config.toml
init = "normal"
init_std_o = 0.00481
decay_shape = "linear"
Each number is 128 + 24 x the weight over its row's rms, rounded and kept within 0 to 255. Layers, rows and columns count from 0. Numbers have three digits each. The size before them is the row's rms in percent of the matrix's.

# layer 2 MLP up, 3584x448, rms 0.136, rows 382-402, columns 224-447
101:121097130114127146147135143157149110116123112152135148173180139118136188133141129119167109169110076122162177185133167131088136137162107102157119123082122139149154147113136149136138139131123138102163147154135091086118094159127109149144102097142118157175153127146109090145150123123099152132136127105096087159163171128150161166153124163130135159112130126123155112114156099123113147154072095175085107157125125103154116172152149139121129130131129149151110124147135100116115109080127145139123134106120106074110129125177124102136048107114131165120165148150139125145117082139165136109150119105139156101092096128109142109102146158099140138121104106128115150117130134105157107148110
100:122191113175161115134134158134111081087109133157150170159149128094087165145120140107125088137133130076134152133117161124122107162151110135116154091115118104146182122154120182110105135109149136130150159162153129109162122098132158103107158105101138138086147133154131115125158154076100140131111145118140109162141149150130125105153127080095130113106152126152163137132110130134116161175126090121130123160108108159102161111114133144147173122155087169149109140142154088157145109108135126125135139147126192101133117122152196101150128134093114137102104103117126108065125140130122199084108151132137066126156128145126134155098112157128109134128106100097176128138139143117145155119121
107:116154138109176134124110107135146123133109127148100136118185134150161071116141135186109117115111121124149125099132116101135148087084133135101146118098098080141114139147160137160143187192137104100126124119102166135140150131163121155132129107109146110148141170131143153130153100150115156119091104165159150137161122108113130103119102143120152137090144173160130164117144151138146154123121153151134131150154135156130139114152136115126136144098126135176133130139119146087157098109151144124125116133114160097135130087112127149165184139126107135134112103155141085140088155166108142127131109127126153139150164143137152120142133129151104087186142089133108144067138072127118092134124
102:147138129126147132114139135107117107142182099124166110142113161149140128137126152146139143144123123154130108108112077121127135117112108108107144121165114175118160111125132148163145148138096084074133104128093122087188132176123127107158133103139085186152132148119127127104149142103146139109160155099129128115149091149113129095159128105124106161116129121121106129132092080078128104143125146090148144107128120120113101094139152152115173171107157090115116092173131099126141083149156111143087122124135117105109109139152090163148090107120106144128119088156115110125116081131116139131138122102108182140077131152147107144140145126123105118108148161101138134163114178111124141119124
102:162169074097121136112112122127118105104133096177139131094172151134071115124081156116086088100101111086132140096150141131148126125091110086102104127104146135122159122098137134120160164140159106138169120112128138117136147144131099134129148140090121128150126150087103127107144139107141132088120146078112129167155104126088116156098149112145117121166138149126097106118141087174134102194132165124103122118132136118140080138127173084108115132176115104173084122117089130145163139103180159108163110124125160133153138114177127136147137143143133123134116150115106142119105121124131086147117112084095109144147112092077120146118133123125166146102123157113139144127109124134159154089104
100:126064111154140152148121138073124128132130124182156108116148131102085123119136091165119119075131133120126121124159110082110121127139143119118085147155141106098119166127100084133131131109109081127136122097160124152143136128126095143122143135132112087142177140109143120138100128115158085103163143146147125158129127125084120135082148151190123149189077116128102141136140129141120121129167138110120164161162161156182110152096137125104105104148176148108087097123114102126085148090102173139168128158123143093154111132136151116097081139121133104142087113165098136084187126122115116162140142113155096129135120119152148117117140131141154119164144112138127136121103108134152073155121
102:118140140150133140151156127140108111107133111133163085117137137168118133121113096156135196156150143084105185090161156105161159138133114131119129138140171157130138107122128149142133103145103136157151121154115123171116123133096116119167116137140171162152131106148108124154128136101106086115135119122166142126107085164158144112140153122094114126066125160132152123124124114120131122142148205133121126148097151128143116126113132121093130108113130152150104135134135146148139130137136150150162095165148090118127121155111125152130108112090063160112143153090122124105078119165122131135112116129118121114125116101154193124138094112122108151179147140131125097120151089175110138141144
102:126133183114102126145098135163118148151115139121153146106124120113075127144131118142139098128116132115129110125169163107108130131177136161148175108108129119134108086136143133115144084130119101107167137100166134173110139146146127096152096117127095111112163101100180068106104123063123107139156144100113122158099119143085135149090142105156107136139147120104127123100167141122145103148084117129122151116123112122093106114125112126093157086105096134100119091171139134143127099117124114120111108097110109159120078115107094113173124113124168095124126123112134121119121121151133139106175083135147108123128170116112147117129174164164115149116134118102105114126108151140141079154143
095:114083144152107174086117156140148185108127111161139138111134113127142167095141137098137146115122131114073129115121175132137099161182119129113136133153077131131135142097093170152139145156058125135113136109127185141123124085130122118127137125079152098107110122093134116105105102115146120124112131134100125089171180088144139125118146102092120154124140119132139113155113106133124142113094185110127111150093183115096126147082122156152097107111133123112158117126164136128145117175130145072163103107110136127188126135136129190152111159121122143170177129101124108142098083114159104113118121123100122084130135077145152108130127119113151126138120164122144137090175096143119137099136
099:143136104146110162135100118113117131134141138143127172129104139152131118143120161126121186141095156112123110125110164098124107148123166135131132146133153136118120142145118130132067108099111135145170118124132116144170102107106083100141128095117100154130122186170129111127127147137136122101111163128081115152136155116109140163133151145101077121114149149086133150111131126156116153118151055081093111131134130125130099108107153112122072125107100079134130168119122104113148089178116125119131113121144174161125158137123133173129149086157112187149129192076090103117134118131117094111112151139118116114146136083115114121141144152099115122154071133121145155157130154124100160143122
109:161127123110112124129167119145126105170107146083121135149127115055105189091120153125155103160170094103135131182129134123134139154150135155121166102127116149125116137145161154117174140137100147102135156120131123141126153150128108130121128149137120121137120153113067163144148115133109154124140101139115148164128109121117101136199137119109099092151140157119133142157119086118150110114141154151145108151111132131182110113116125162075105127141116098101150142143121118092099139159169134111111083179131153084136163091160086107133146126132108131128147136117103089119133120125135084146119157131132101114123130070173114163163115186127114111150138096169101135151137170109165133149151
099:104095110138134144122129133139126148146139122127143115108140135104104102138147112104115164164150150114159139129119143150151163114088082140109141120133150123125117181138116132142144155124116141119151156144113104096108113113066165096098136122132097134125163087168095093100174117143182115145126113146137118110123114144123097081064115154121136131129155143108157104077118070123161126194116146160146120132140141129119089143145095134139118084151113082141094156107147129120141106148149116107128129141131103102102153087106131155138104145142135122168106175113123142156103196164088132150141092135142142089106087120111165187106118142097119128191144110131153128127136126121109160108122
116:131130166094109131142095096111139167099091147183117131147086135102138106175095113143159166132117126132100098109125109148170118112112130137139091120147137107133146112134119140159140120165177090128159168106110173170074171128143160108111167121130145144123114107128128126159109158127151107134104109109155152152146132133092110162131123135081126163186096114123130134138108172106128115150113140097109123155127121130095157170096123138153098153122126185137130123117098146104151110151132136118142133111144129129132122125137161078166151141107171099123106126092152151120114119140139159160147126082113192120147142138137164139169141125172159134127117103096129112128125126148107145132101
101:166105097144097143107142110164157133127143116161109133173134147172147142182086130163173087153130090106133164140112163104110122116152101132181124121110121102107108076101148101134101104118107148134109126143108125108118071111127123116157149097126166129119131168124110107115160104115143094050120126104152129131099131098125097143131147123102137069123123120153142141124141159145088108131130124145126138109142125163155096136114099186122130143131129159114091115163103155156111136079150112168085199149107119130176154144125142136115142109096118131072167122125124071172105137120154118106134132131128099129156115123114132121108162122106102140120116117092118106129124137109141137150125
103:118091113114113165121179141141130132148123134127085112116145142158121069119131120163117145121145159070142119179089153148165099117106109146152133106144101147143137110148122124140144116183136133188090119123117140112096103169107109066161136128149122115121096092133116127095142119117152128141059083103148105142134104101113114175139119137127193134131127131155117134124120139175125134152145127095129128139124121127133150128125144146171096132115139118120159187147119170119135108140105117090134101152142126122120063116140179106162095180116109125092109127079155151147119099066138102085115099160108123158123129112116128110120142151154129147117108106114077123136125134094150137130139
101:142146134106085058126124121141115139162158120093128132086142144142120098096144111112091157140090103120169120111098147152148155119129148160120116128158132117134122146133121123173157151102129162122144123146114165138111154165137103071137130104090131123140079122097127108155105111092112181138101127097126074121128139082134142149169119155137107150142130149174119121143121131100131123158140146076139103100128155134139156110120134143118128129119124121134135151144131106165138157134123149128162101124134145087132084121107145120142124122151109125109078153148105152139133094089135152096158093075124178126115129103156132142157171137159143130126176153151106142109128125130106137139159
099:109108121125109108130111129118140125147097138092121079118126149141111187147130145139135120122116125148148142125110117108128106119136125136155159069098111095089104155111121086150088138113190156105145139114150105128134102112115113140112129166130142082104173149112125126142115167127132131106102129156104086096118083120109135147133197094197156125116108148122153149141119085117117154073114161140129124145156141112145094144151136111135151128126144111091148086153145127136145119122100160116129122091127119144111134103089191109099042093094140148069103140141147109140163086134106121115107142119100132123082119130148156117128126118162106150087145112164139138141193146118127118131118
103:076126178146123138193150084142166088143129099128154167145076106140124138127066126111104117120101156090143158141114123098116099163131082091108144147077123156113085109119164119103148122142119128133113140100115182152097121141103148142098113130106106094121138173101129078118087124128159151119094120079154142089124111168104081150121135159123128145104133182132153138137131123134110116116136137139133111126110141122128119109157140117109116135140106137147115148104112118147144119137106118160131166131143127158076104098127089118119132120120118142118170161134127110191083103152145095163104111145177152122105104125177116117150105192137135098128114129133137119112124104097136142129154
101:181100120141122151125171101148175126137149145092138110149130129153116118154084100136184114147110083149093142099136202139164137155100118159160092115071119150138173089153104147128171150119111130127099154171160108116110135144130104148150132125135159148116149140140108151161115123083138152117110129155164115126110147134145087127142131105106104133153109122084105128103169113134106112081129117116122128121095119093121120152138076145162123129111145085113128106101125125098111166106143104109098105121134151086101126110136127095122104117150158107114127126125134099155145096123113170138159143145101106135143151144109131093138120116114122136126121122088127109125117167140130101158114
105:133173111095135171140122160129096090101146172117090146113158151123142158140097115137107127123120095129089150138114115149118148145142085144106129120150181123097083096138115090112126138072095110108141089157127131106169173118114126109123127081096082132119194159151115121140147107120145152072107104121149156127150082106080128094136139073146110144133126143136108106100142106148121107131112165148131091139109167141090139141126141168131133129138096127132143135140152126193157097137133109140135136156141142164143128147141101101118136109141109138140134085111135124144113166143116128133124158143153105150110130116140139132114129093139121112147144128129104143113155108093101157158124
099:088120124146145133098200145106157080133137147149145117095131134120137144100128121143153129106141158133146082092139089118158141146146093123142126111139096149114130127134091132141139132135094107094149163104076148115125123118127141120157111135111159121108140097113168151144132151121143141127115151174116143100115126105117068113138111150122133130110163140150100137115133084099116141129117125150110130130147135077121090107141165125097124127174115104141147105150186163144136135117149109147114143117143133140095098129183095110126120090105123148137131109113128099127165134154145147130154137109144131136096113165144135153141111140126120111151109122104133115111158108115135143192110
# layer 2 MLP down (transposed), 3584x448, rms 0.136, rows 382-402, columns 224-447
100:117148122116162105166126100144163129109153122053136107093131125173161094097108111134112116138115178139124152104151132146142144154103105127119135154124101123110122104140116127074108121132128094177146115063158123119087164132108137091100153126140171129101103146099182046109189109131109116180131117089138084110101134137078123124130114086120152093141131125139104134125167133117166159094136140088155111113133133119142153088158116143143130132089163118157142094133130121139117158137147155077092111122154115132160170125144143110143156132101153156136147106146132172139100185136117108118117131137135154135111106124109123164150127129038108110116140111104118130127144137109114145122089
099:142146147127143077133151114135143110113086125146154102120144112150075128128125117113122105154135138084159182124136135150113148112124102119093106153127124108151128117167126113121097132158098141113129120174134138097151122111119132094165127084124109103065164132125139099149155153081115137134158158106130132163135166099201095150122165102116149110113136122119154157129115165142114168144143130144168095149117116142091117156103140153109181128147069158121103156112141112145102117118123158124136131131112131081095094151150129151158107148142117116114110095115141115110173160137161118129131100149105102126124107124091120167077129155120108119117143119134108111124143126101161162132117
103:114119103136146120084129104121161135120148105096128129121134136123121174094091149092124180123141153163124117150162146127096107118081087142150124155126117100087121146172122172127123109162127107176095094143112140151146093109157152137103127157121108158152135138082135146145127093143111114131145177095126148127084138166116141094162143137127100111143173167122118187079129122090112099142129128141129176103141121142101147156139125120161109123104110122155134078087071127119142165108151144144124139126082103097136131158108135104108146122134118077150133072137131136108118120137138117148101096119147098174121105149130153134136129143136109118152106133136091131086124111101113139148133
102:140135103113132170125159129123117095123162129140131062163106136129146121142093159140117134107112132067137119148114176123120127157170138136091129155094070165112138111117156115141131094155148142131150072132062142123121088134142123147124104088114140145112152105119127143138170131117144091103130124170165106109164163121111144129169094141177132124124146092151119132138133121153123133118144142091064158133125133135143101130118113163122168127126163127123098089174086116074199114150137131146148117140126125101112129120109169118133173121118129094130168134134171141144127099121130100135156111132122156082060191118136126138107135145141057119091136124147113130140122127130115154152093
103:116107122166115121174120124089126114151110134125155120129130113062140099137150145108129101144143097183122137175138125099167091135162156152141104109113148118130128110146145098174101119156118119071143142144148066124124120133140142125130120169147151113157170132150119159110109070130129108118124127086059114129175122121099143108113113157147109136159109152133127104134087147119142151096155168143153135131147117133136157104138151121138114152149146180123135123137187141112112099126123139123120098151136114144132111172145112119151112114130114123102078123124153136143136140136153092124133140123178112118095177082169152127082142125124096147157098167091101107112117130121095116150170
103:135107148110151121114113082148111135104166125158097130131123156118092096127161104144143136120127138145128126161129107149133145100149109136124151135138114152127118152149097132125116110141095140138132103153139107087106138125167097102149143090090108109126107156172119147099136102118118129088120136116119165119147090136164155111096085116113107121122162119128112147113106129138124104094141090121129107124135123121118135111121101086083139104124162107134126153107094116073094088135094134112142162112096131150138136110176116099129126140113125132164141141115104101152153132141143163165114145126112105142127083106108128136113141120118111105124133157164115085139114141109102115160142
100:122147145095118139122136156126108148124106128147126123114150139178121143116070123134103115148098108140132105150102161140130131108124156133118138108093159142145134130095131128130129138136140138163131138141147141167116148162107117176128110115121129165161096088120104123138147116170085099107163101176162129157130124095103125132132188130149114119108160140103188124147148116127118104123131107149125129177091156096141140146158137134109152099168123159118150121113114105166108133104107150127149104144203116136126107128152154137149176169128118145084084161108136150115126109094092119142119171144122131090088118156147148099133089145111155146115126149113099142159102161140137153170129
099:142094161162132135124108164169138108142077152171154150152131127140122111108144073147155078098156146079121141141160136152150174095183176169122132142136154141161128133129093117130113094138136134120115159118131110143124126147167121131182106171122123119170114119095110102168090149084123142141148166078135125130111151132132147188169109127136137110148166103135103101080128142121108133161141111081100149170141144069156111134129142104183129093100106141128199126120129124113119102159072142111119146097139114109093136126134173139142148129128158089114150148098130130151081108134154149119125070146127125131153162124124176128100164164124142148151139134124096148145119145157111155122128
098:131103117170142106096119113165108112074136146045144133122125159143089134103077133076147136089135137122136102141107100127107131115095138186110130131123119137096121135118124115130163140142167154165159109136113142153153148117085148077103135110125132167148115092137107177116173136151118148132135116105115107148165137098151155065131133129147111127159102130140113119127131067102088123141108121125117154102104146126147113132121148105140107129115141089127096144163123069150140138152150098134120152167123124133101111116092150072118108173139116129149105123075158110141093141072137167143115143131100085083171142102177141094119118127091118124110112104190158118130126171092139122124120
100:159113129161153129074078149135109079117144120148162119107135151109168097093136151101161161153109147082116165127112131121145127144097119129099096155119131127130105096154080142100120112117108117055170098143148096107120123128141090134129130129125160131148077117117104143125154167109143123170098100144189090091108168155168147087135158128117108151129142120177134143146153092094101192151105117178097131099168100139144084110123124096145159113123121099117113161104127122092134121110138134124118110104110191118112143118122116123123128131129094133136114131120130128133112174125106168134108142136104105132138125152115105176134072151102121130132127106135128150095136121129112143134150
101:146136107172171097092099146128170115095151118133094154133134144126076172124142100145133105126120114146103136148147159081121130112185135153082143175105135161132120150098147099123181119122143153161119138173105129122133145111103132131104091115174106083142140142127105161133150136137180174097155112145162140097156124162162120111135158108136116108120144136124159138160155148129112114169109160107121094150123150131144116111091110189134131107122163066135134121145114175111128110092135117135135078111168112113059159097130139085150091120142132129122116151135134122105119140144142131127156133095148106141148092148167099114114113101155131101123087100183144137148129162107108155140129
102:153109165110140138169099128132117153128123146131134147136137118149137148076137143118121115138122104147147153073147116168133130153114139116154124152110129099123108147132110126129141144136151148132098129108139122165135142167131141130128151164151105090199120107152134128147114142106079094099121113129118118161128095171163125142167165148127182140146117093130142208133131126098138104124166130141112116125142148113166105151118134146095125130135109161122127163126138147157161137157105176152151121116099137139123080120105127139113127114134095125104152145100115149173113151130136084137144119134126131170131142155153161101156111114121137106118103089171111148160117150135089137106141
106:110128175109115161138131109128094157128108119112087131162108169075129131117109122122141168129122109101149124114093110167158115169122152134145113076134110143132152106117125152190127104142119125098119100149137166150148138152129128119130139141126138185125124074119140148150138140098171094165132108155132132174119165116144124180093158129142130116155108096133160136090129150126144118142121144166090134135089141133178166157108079119157106117112159163168159096122098122153124120163098140108142123107138127128131115176105160158184124156094130144141123129119172114106121144110177118125131130120121123143140145145127138133166111132132140111147136140110148148149145115161124114141074
101:064183146133110128117129118113161099139172142144146156106144127101146153100146137104097075149119126092096116146107112150131096136061109122133148128155086141160149143068095101162155149124097131135130111107117099140127137148090133123113133096161106103104130141078144153167117116136164081116158090122099152147126151129107132162117146120102115110123105143074114124134112140184128114160119158088112140148112156106119145118151126128143140126160123139119102176145151185147113176144137118109154148146144119127153117149122150111143160103138124150081172128133102202111162172154127134125116141156160157128125124139113148123137128123185153103108109159166166170146149167171149120154153
104:119121125092099093144143144109135140125101105114144125124145130123124103092149096107133149132156151122138136144085151142134169118075112116123129095097097114133106087194073115099130120130122152179112106131130113130113062146162124130105136124133127114106093135082078137120095192123098103130142107179137123154071147143136164156126130128137138153140112115116125107098155117169101117087072118159139174127144134100127127101152107139128124136116127160131129117118141090099125141125101139121137145130145116091125157116092147120107155111148122116141149141090134146144146109138124138118128130098153123135114134144104085121124142123141131158127134149151112101096117118144122097146107
107:131132139143117123129115170104117138085114087141140131146117135106173117080106104136113138108131146111164156139111114110133112146113143100142065111124131108074115152118131136122184151116126126101124127097145127149109110148129091143123083149147122106173127165126127104153079095099102155126099182116130142126085137139137149151143129106129108103149114140101127150117142154140149178108102115086162128108120102085080154119103093114142171155127091110105116164134098102116118133067133168135165091119121096130151155135109113125110128113134142148148176145141126129159104140137141077150121091121186158131082162120079135103139136131131177130103118091135138151130133155107132109159076
098:165169175152095138154092152191127143116163148133128121123072106164125133139148129117100144130164110129114068108100167138133109152137152112130138130103067122129140131157140118103117100078113108116151121155095128104101145146152101139175140157116102094135121099139163123097151169120133120156115163109172105140080124126103092117160118150091147122150126146089127123080124121121170083116119082100137126108124214117178130078119114126116153121162134109133117108123114107105153114149121159108113123133174134106138132131105143112140158104158118133120140153116120149110144120148141115119162113152159118121139131141116171110110106132097120070130115115100143141122124106161154114097126
105:131119128108130143179167086132163076113160139134103119116091148141126130123098108145087172106147160129100159125104109125083140141146136106117161107099126096150106095125120065139175119091131125137102114143104137142130107155135119171148145123113101128114134152083120197134099133118116180150147152112121137106131121158141121133149141171159171143120135129125156106145101136127082114112138123130145113124128133094136145108120155127133130103152110150139088117112101148119104123121102154140123177175154112132179127142145135134090128117105127147097139115113085141178142131115120116159114106145106117075145104119187159158162159163127133121115149165131152112123114121137155110125142
100:095151111142140133135110130131120165105141117116120136140131158087097166122131130141136133160124122120123152071111094149126113112100106158092118113156101161141130087127142116121163170113137123159119119126174119126145123117118114158148148115087143131082076159156106125148124148109136113123137069131124100106093168117138163107101121101148141164124116089124107137100103138120077140143141134055104109109155138112113117148105118126109084128117109148157134181150140113117126120108134141145145125079103125126125101152122118134110094141112120167097128151101139057125181104123102155101091149163119107111118103135142120115135111101141129119116144091130136117080151129137099120173130
103:135128110106115118157137156114148107187128132118108122080127134104133131068122148103100100167115129137140103144123116096145122146155149135130118146112139109118178119107102162134160135176145133104149148105120125104105120152113105148122101150176114114144103093110104151046143147149107088120074135136139116101151175121141100127134085174127167080136143135158126128136127114124171092133137140121148161141111134145109110119117129115141108147122126152109145108093139121127119169152147141136138092122152103149138168107128121114161131113136136089133074141130148133091110099122131177125136112172144152179113133151105122131146115113167171118103135081115125126126194138130155160187118
101:129115136099100136108108120132076136167097085124127144108120130099117125147092155089129107120148091127100126127083150168105151125123109145106137128131121110157137112124113126138156192081101132111050123093126133116118131142121113177180135106192117158099157169116138184139158133097146102127145121120119184151200124108118176134100094136143102086102153125116142145129126147150124108142107149131108114148103138114109141156124119121095141134172128165136093138109146171139166117124122184120138086067151135122131136132147159107133062123116175112117105130141152175140126124160112151146106161099130126116139115155155110097108091101182132132182169108118165125125112144143139125143142
# layer 2 MLP gate, 3584x448, rms 0.138, rows 383-403, columns 224-447
095:150183127139169132120096143164108179111147133160114123158099078119112133117086145115115122147118136092081127147116105132125156126139135171115146159185129107108137101154109148143112161134113132134148133141133132154119110130086132108142146055106144159097110112134144122115166162109123119116113126117139088122083136131096110149160158154099136106098141155136146085125103147127085167136136137144093126168097120151105153111110158084111141114101126139120133137122154128145126101128136162145158138131114159103149139116183112109136099167089145153125080121124155127096120089130153148127139096153144103137132104140136118162122110114111142106106142104116138071170154112096148136105137
102:092108124108118154108130140110196168146120157130121134127102147103182098151097106110166131129119127133170167111142145119136157137102126139129143123132123127147094181182133141129093149119158120109108122141085116116144144081133163110105157120132134163137131161125144120166116094127109141116139102108115122123053116118105132124119144154090167152160125153096154149123105153088108083135140117154113168144141140141105151109132121150143075116107057143127139114142132120173178100105119118118140128095099145093149103117092122140149125103089128097118101099136125109122140120144135117146101109163115101149119103148140160159158144095128148169167130088157132128102131113178125119148160
103:109144162132133130140159119110106146102102075123088177092104156123138160148114103116183129100139115224136110139131088108104149140060107078156097078132166067161124128117166122182142149119157123124126176156143118107123160127145080123140109130129147122116144149146095137109105107140117137080117115091140118144113122116128110080155176119134139098099122143120107121129121156136119142110094149154154107180129109118103099150109104108149131128146140151161160123142100149189067124099128112138132159095115177135137157113097109158153129085116141142106072111083136123096086141158125145123122159154128124161146115160109103134140130089074148130112116079082101131146133134111126116100128
099:097127123141102165044123122103149111123105144104123094120133112073131121148129139105125142127132107134086108124155114087095144159117122109104154116115124094145122146125156126114134131155153156129154154119128154093162105127134121164137110135136164118154124119117113110113118178098110131126163171104113159122152138136112073104126162149172136112160135113115111110120157083135159150173111117144138106125129112129146111132130169119127104154116171119154100075088117130124111132150097095153111139137115179155131111174138097115130100126109084126121119115102126148134142088115136140134131093149129141177115142066132073113136143116115119073136089125127172127107143095110156109148096
100:149131123121129150135182188157173141115149063075148106153144121138159171104127136140131115138136110112119144120147129187105118123107142109169176115130146084155152098095144137128139166091126114165158121136122168111100114115106113167153165149143129128147136093123110110107162140118117137141104132096171094119117158149137125156091100144127119065090149152116100130153166108137137132188111141136146137126136143103141123125145157122123145128122128128114118176137116132111178175152125125116157116134123156134156122158154106153104134144120137104098141130114170105119102119132141149098105167111106163117121124128141119110120156142146131134176147140090062135095119104100162132131110
103:128148178166140155116133119135105127142122121118104090124137144142074155092120138170149131118096128089152157092104157114153099131157106103157115130147143112123094131147139164145128099153155124114106112092120137139144160128146147169196124105089135178103136115137142118111152153125122132127153151113146104126124164168144137112085139116157109079130163162140138149129126102116143125115170132089138143161108147145117117086177093121097145122100145150131101117133125141110135099111123141125156098124116135151147137138150143116127108139118143147167155087124159154148104102145152087128104160135107143124128134091126148105107150141169114127119158117123169115146116092155095140111141
102:119139088099102105114147089167125140106135132113081170142132140072119097162125114082120116137126099127135105116091108154121094088143139097150087108166139119113120097120100164132122117122118166142092141118153150099122142101150169169137154152160122109137142109106073163111137090160125136129122122121109132131097156101186105101136151157161094116143062143119118132137127108118111144133178131132141172119075098122139115139134095111128117089165111119166152071142134132167130116103145113129099102143164115095119106127155189118113141126117132148135162126175147163090159136136146115180137142135125165120158101147116155110162113131096138113125111106166128135107077140150137129150086
098:103129129107123118119146116104092098161148114109139101117174118145119110128120131180112114113107103117135128136134117112134123086124127146126119133093115196104125147129119112122158100136137150110132131138115122142127121098125129081170149168120058143130110159115146114120124149131145131120148089192118119118101119115103102140146114163139096153173103136093157126108134122175117130129150104101104099119128111164120135137117126103136140116112117112119130124106156109118106176105075148140106165125127147144098123190132140124132140145092152136089093148144141168104144091108117107113166135094146118110144138166122088081115159137130107122125119181135143132123155132120139122142131
099:143172128140148093123128133136157122117150126108111157165104112140178079110112103133121167140143154155137122135113131116172104113121130109124175140124144191114125143073157144099115149139125164154135108138149128112139102093177123079113107150143168114165095165135106096138116117138095124148093122121094128075111098158154119122133122139072128106126134124195115180148152155117145095106183085121111131078134088133110108135136129135118134138120108164153159160102119107155157173146144132132081117155131119110103160093156126126144162124113104115104138122170149152130119139159148147135133069175111117161157124116116122130089067107123124086148131168105131112147157140132116081129120
110:163156128099118089115087085078137091129143128092149157146165112111133131108160128144116126134142105111137121127144081106113116104146133111132168108085101164122125158154163158082162118177096142116135144088149140131103111123155160118132139123137124132139130147105103135134121141105178141175144140132136167139126096129141121146144169103137090100163158150076142142169124120136126154106157122087091153128140150101134108099121153140093095109134158092144132149114108116102143147118151096128145113120144091115155069143118119110156127183152079120087113092125150150130125105135164107138125162107106113094105094139148122158146122158086097179133133071130111127114120126124128116136110
101:105122091120187130157176100146099123179126125098094182128122119143096104130155140137144118148104144149096146184132125156121146084092155122086168140109129153153175106103154099143143148116147081108120136065136108148129084099148119140116140133097181120109111080122110151091122145161137096137159100125116117088136116115140091129108103100126125121156110159107114092154096133053148115101126160131093135082130099106110143148108173143138127091087145170137093135111169156127138160142124117111092122164167127088137110120129148115143095105174182126120151122120144153125115118127114088127127126148116117148128099135116136123113146128124109101112092104146145115101123109159139180132137
111:139081123090118147149124119149122126148122153162117149080136138143092134116107129144134143137196152148137104135139095122173093137148095097110124156123124126156152122152160151151119129137146099114141132104121159174163146144105111094138180145149112098133130114133107136146131178140149105156109123140174166135108131130142117121127121133141107135175065096182146126153124134098144126150126161140160132128143136129079151131122129082164112114097126113141146112108125116130136133089137115142157108120130109130129089157120123121133106130117144116124156153107146163133181170110175131153150123100116151079138105155105157171170149124152134137103121164086080143150092118089130111135099
105:133191100127168088134094125161141139178141147066098148116110136117126076091142104132116148155141129096115115128120155152166105059158123134098166102104092119184136125146121164090166159147148135110189103103092141118122104093134107154082116134115153104132121116129153125155100105121143109101109088143145131124151092116126111147151128123164124117078108087097103125117136109127126135159121167082132141131148139112124125154114137084125163146163156120105136096104108146155090138150156149118122150115113132114171125178146125120126162123152152135132119134149132143111120137114096120156098119145139135143131064128104131120164136131126131115183141114143115151117134145150147147128123
099:140141109129137088109121125128148156156103094157105139125095149158129139140143092112110174138139080103104153100104084108128124131136150139110143124143128090115083132112148126138094153106133122128177135144144152144146099148110113127127153153152092154106118107094076135141118103165140155165080135125106111106134157128122134116106110121119163153139193115109128125135123082152145126072112109124135158114092123117120175125097106113076112129192142128140132116116185117114099119093101145139122107099151087129140120165073164103168111147152185127127094161134129158170174109140162133134128133124096120151139156126108144138138117120134129141131113160133144136156133127126157130109113
103:137162147150133125105149175127142137139140090123154129193111157095140128089117156110131150105135150099129087134157134142169117117157156131124073096122125055165108137156143149171116114098139128128193144101120112125135137119148126156144098114112146115133123104108139124145114101101102137173138164157145101157109122106124138131162091149138084139135140119072117145168110157112133194144163127089166109065064131123149155137145111143101106162102153124118111102115099152161134152097143122114161098153107126156140127121102161120138139126089155117155110095148141124115130093097149085102134134122082157126113103090100159158140156171142120176173110127101129145130101152134143107090110
097:139160150182128180150112154171103114106120121111132146130098114128104112135129124136115138084130097172116153155170089128089069145129118146104128176086114136117117123117105105143134133139163127164108113114138103150139109105150163138173137137093123118148101130086127146170156149129124139104116103083189130121133149051145129149153166140105116082138149123146137130109124159126112142174101150121131113108129126151154111098118152107120118169115123095101116139114119133108139141131109151106124123133126143096108128188099162121097123076138131112163119130136135091131127110107145092116133155115139104114120156098101123106122133145103131102153098163141147107150144166152123076109107
101:082137148130121098175153067159140100128141115114125159166106080135131116088102122140134080093167154093164164148136116141126119178137108093128092157102080139092104106123117111129112138139114134162140145134072107145119123139099142157124109146101106090097146176109113106154114133128123116142093119116178155096133111134141109161122111145167096158105139194142144139181149135131116104087120138134103128138101140123159111130137119115118104132149122128116122118105170123146102116112080131171126124141116116127095094113106130138114126127180124133135138139134147119157087116133135115152082083121169158135131117103133097130157094134165139098115144123136122136151149124093157132100165
103:077079102078131140131066152082135085149161124104140116149164143098155113131148173092129090099131135104162108140172151107129116151108122137141136153149077158147116095135124108153110130106186124093106127084166125113145128186128115074112107126129111122089124171130142167133097109126122135110162151138150178113144135111135116112139157149156121104089120146162104158151117108150141176100106166149145132113104120121123142163119142146083099084097134113147101161136153131098124107168152122142114104176117154113149138121131125114162143149107118123102094171134110121127163173124166106102126147116120107126131121150131125102119144091117153150128109143156094120163113082125137104143131
109:115156160095122142098118144120122156103095110120112157133165132099134105123105110112146116140124103113157123124100134119116101155118154135112148114119138103129105163146126131097094097128133142162155105125126134109171106101122182085136148139102124190120141129107155137168163133153160136166142111130123132131095178115115133108086184126147095155135159139108130101143172107164123110129123114126129099186130136102137152100142014139091115102122135115166151115145128108114130131075093084111170157127129133122118153133112129141165091148148172132089135164149107137147137106133099104137142099094148098124129152070154125197155163101144159145125129108124171121133150134142110108138123
103:109157120139127129137168146110103103155140146097110167115100158097113123106127130120151115144162103160133134130101093136128126144100152187151146139113123146101136141106112145143172144128139158123146082135151131145118149131122103062125112170133153127107160120117145120119126114119123159195165167123137141133116116189156163125075174142157117104110161118154139129140140093150095144124168113109109133127159101098149146096154200148124123118106119110139147124138133081068131119132077125156103094115115150144140112125159180119097163153131138179098110131144122080160139136133125160119137112122150126103152137156143082122113178118139105099152145115161135111118169106142164133112120
088:170213150060148111131137139143140113141122138171142107135109151106116131122096123128147121174118083111123094113100139158151116166148105116091117120126128164125160075124123134106126118124148100148095110124131125161141127086164135159085120092127113143160166094133144143130106105157072134106116143136130123122141120130148066102175120101112129104141137091098122151160164128153133112109170100164107138092099176147096139143154139130137136139149110107111151115160108130102126098135123130127121110129096145119088157133124138124098123144152155087117132103091125112150134124151148120119157123153136153127136132126121170090111137165105130060138119111116155112148128120142128130111129